Weights of a small transformer language model.
Size: 8 layers, MLP 256 ReLU.
Architecture: RMSNorm before each block, rotary positions, no biases in attention or MLP, untied embeddings, attention and MLP in parallel.
Each number is 200 + 40 x the weight over its row's rms, rounded and kept within 0 to 999. Layers, rows and columns count from 0. The size before them is the row's rms in percent of the matrix's.

# layer 3 attention query, 64x64, rms 0.197, rows 43-63, columns 0-63
088,213,177,195,154,156,204,203,226,140,196,151,241,184,188,221,204,231,240,170,253,185,133,141,252,200,186,237,235,190,239,172,217,229,174,275,156,223,266,211,186,229,133,146,192,211,187,160,258,168,229,176,220,121,144,160,216,233,165,188,178,77,156,138,183
081,255,161,240,215,155,159,225,225,155,224,178,154,221,225,221,218,178,177,201,194,164,162,290,217,188,238,181,253,221,266,177,158,118,167,187,270,152,202,114,259,203,227,243,216,230,200,170,200,219,234,199,252,138,230,137,212,122,222,155,179,226,121,208,196
108,206,221,183,231,187,166,257,151,242,210,183,214,236,178,240,225,138,230,156,234,203,215,93,218,215,220,207,152,261,237,191,179,95,127,168,231,257,134,216,179,142,207,139,204,199,189,224,166,157,135,177,143,188,172,231,203,215,201,162,149,218,193,163,273
097,171,261,94,235,206,146,162,238,235,234,181,208,202,230,172,190,169,183,209,115,103,222,242,151,226,195,240,184,215,205,194,154,142,206,238,214,147,185,186,189,213,138,186,199,162,154,251,208,166,151,195,278,233,223,114,225,221,241,183,172,245,179,226,253
095,156,226,144,278,208,144,248,195,232,192,162,211,223,166,245,206,213,154,190,221,257,171,248,215,226,171,162,197,132,232,169,300,222,179,210,171,193,97,206,168,187,257,170,226,167,222,149,262,224,268,169,224,153,206,197,247,147,133,156,193,176,184,162,180
115,204,184,246,208,114,101,181,202,170,235,155,183,222,225,239,240,178,159,182,280,222,183,237,162,204,212,177,158,291,194,178,220,202,199,150,178,191,253,257,145,242,170,234,223,223,181,217,228,242,166,226,280,114,185,224,169,229,153,155,208,178,221,245,262
089,123,177,236,193,213,258,195,202,148,119,254,228,176,235,195,159,102,140,260,199,183,220,193,221,181,195,228,238,281,241,186,254,161,250,287,191,258,154,231,227,152,206,185,187,184,200,186,257,156,208,206,169,226,151,175,163,145,256,171,171,195,189,176,173
094,197,237,241,248,226,231,254,232,203,244,163,207,181,229,189,205,109,187,266,222,163,198,176,193,150,169,203,216,224,177,197,146,174,215,253,135,180,226,121,185,262,168,248,222,244,257,156,214,169,212,315,181,239,173,181,124,173,173,156,202,244,229,259,222
104,230,219,240,229,205,174,314,199,221,197,238,230,269,173,209,243,170,188,205,158,189,164,235,140,175,277,128,267,160,200,194,177,218,154,155,191,201,213,214,200,181,237,307,220,242,206,146,169,231,210,228,248,197,209,236,233,150,196,188,213,194,194,314,169
103,168,160,185,168,292,104,229,177,182,229,190,189,174,230,193,244,221,111,288,223,197,256,184,233,220,211,198,248,139,207,230,192,182,191,203,150,217,189,172,150,195,165,206,220,214,273,123,166,153,260,176,111,195,185,151,196,215,214,165,206,189,150,201,139
108,186,225,192,233,192,175,244,177,172,214,174,179,268,142,250,104,265,239,246,195,253,149,267,209,213,239,225,180,213,206,247,171,199,208,240,215,124,217,241,214,174,218,208,156,162,174,199,138,168,192,102,163,240,195,256,183,140,204,203,309,203,212,220,203
098,181,239,181,239,195,186,185,199,88,178,200,188,196,166,140,256,163,219,152,176,186,225,166,240,189,162,242,138,145,166,183,221,196,109,170,211,209,160,247,212,229,135,171,200,240,189,127,181,183,224,214,155,256,196,213,169,208,265,200,225,268,231,283,273
123,207,225,147,230,209,189,195,199,234,259,242,229,216,216,141,132,180,194,179,161,171,169,193,227,184,242,176,248,126,97,163,128,216,189,167,291,229,166,272,227,167,275,163,236,202,129,211,222,212,183,228,224,181,227,252,179,215,264,143,206,160,197,229,223
093,219,221,281,173,170,176,184,158,183,193,212,177,293,249,189,114,155,216,140,155,232,240,202,191,240,171,130,277,173,178,276,195,170,219,190,162,215,175,207,163,186,145,201,207,236,198,280,168,294,249,160,175,230,199,141,221,171,208,162,192,197,178,158,220
088,183,167,245,189,236,124,165,242,159,120,155,175,249,180,201,158,179,261,112,140,207,208,216,255,275,211,189,191,212,167,271,227,224,209,205,291,174,195,152,191,218,144,149,195,211,199,191,223,201,159,177,209,246,240,184,279,222,197,266,184,160,180,220,147
109,176,140,195,160,166,117,146,226,218,102,199,222,248,239,226,237,123,190,260,247,192,206,202,234,229,203,238,151,257,148,214,216,202,173,157,146,174,218,147,145,157,211,147,154,189,236,227,220,111,180,219,212,222,209,241,236,223,141,177,189,187,272,184,207
095,98,267,179,205,222,224,191,185,126,209,224,224,151,248,242,161,224,197,199,211,236,173,133,214,201,159,195,219,176,207,171,236,133,248,172,169,197,270,249,177,139,229,229,153,249,239,193,174,289,223,136,215,208,249,200,234,183,264,215,177,125,176,183,246
098,186,224,177,159,218,241,181,139,220,148,187,315,188,220,218,215,196,231,280,248,217,235,147,195,277,140,138,196,168,121,181,265,168,211,227,238,187,194,189,150,250,189,239,221,184,234,230,181,219,200,166,141,148,252,225,167,248,206,111,212,181,201,189,207
095,262,181,232,189,221,214,200,242,170,154,280,263,227,171,210,189,143,119,178,166,216,245,214,281,203,204,211,262,135,143,189,195,257,224,193,152,181,250,292,190,156,191,207,234,179,173,171,221,240,193,236,235,202,169,244,221,142,107,210,212,209,206,233,255
096,173,141,210,237,266,241,154,164,249,204,141,243,293,155,206,133,128,142,216,304,263,150,184,173,252,149,146,202,163,208,181,201,228,241,248,161,221,192,207,239,137,183,226,200,184,199,211,222,180,247,218,242,199,168,175,158,151,184,211,167,208,176,198,176
110,233,230,299,214,178,143,178,186,224,156,156,119,136,273,257,243,246,186,258,210,186,185,246,163,289,127,177,268,260,245,187,199,196,196,225,205,202,160,229,267,159,230,192,186,224,187,210,161,177,240,162,162,205,197,209,160,250,155,192,203,232,181,229,187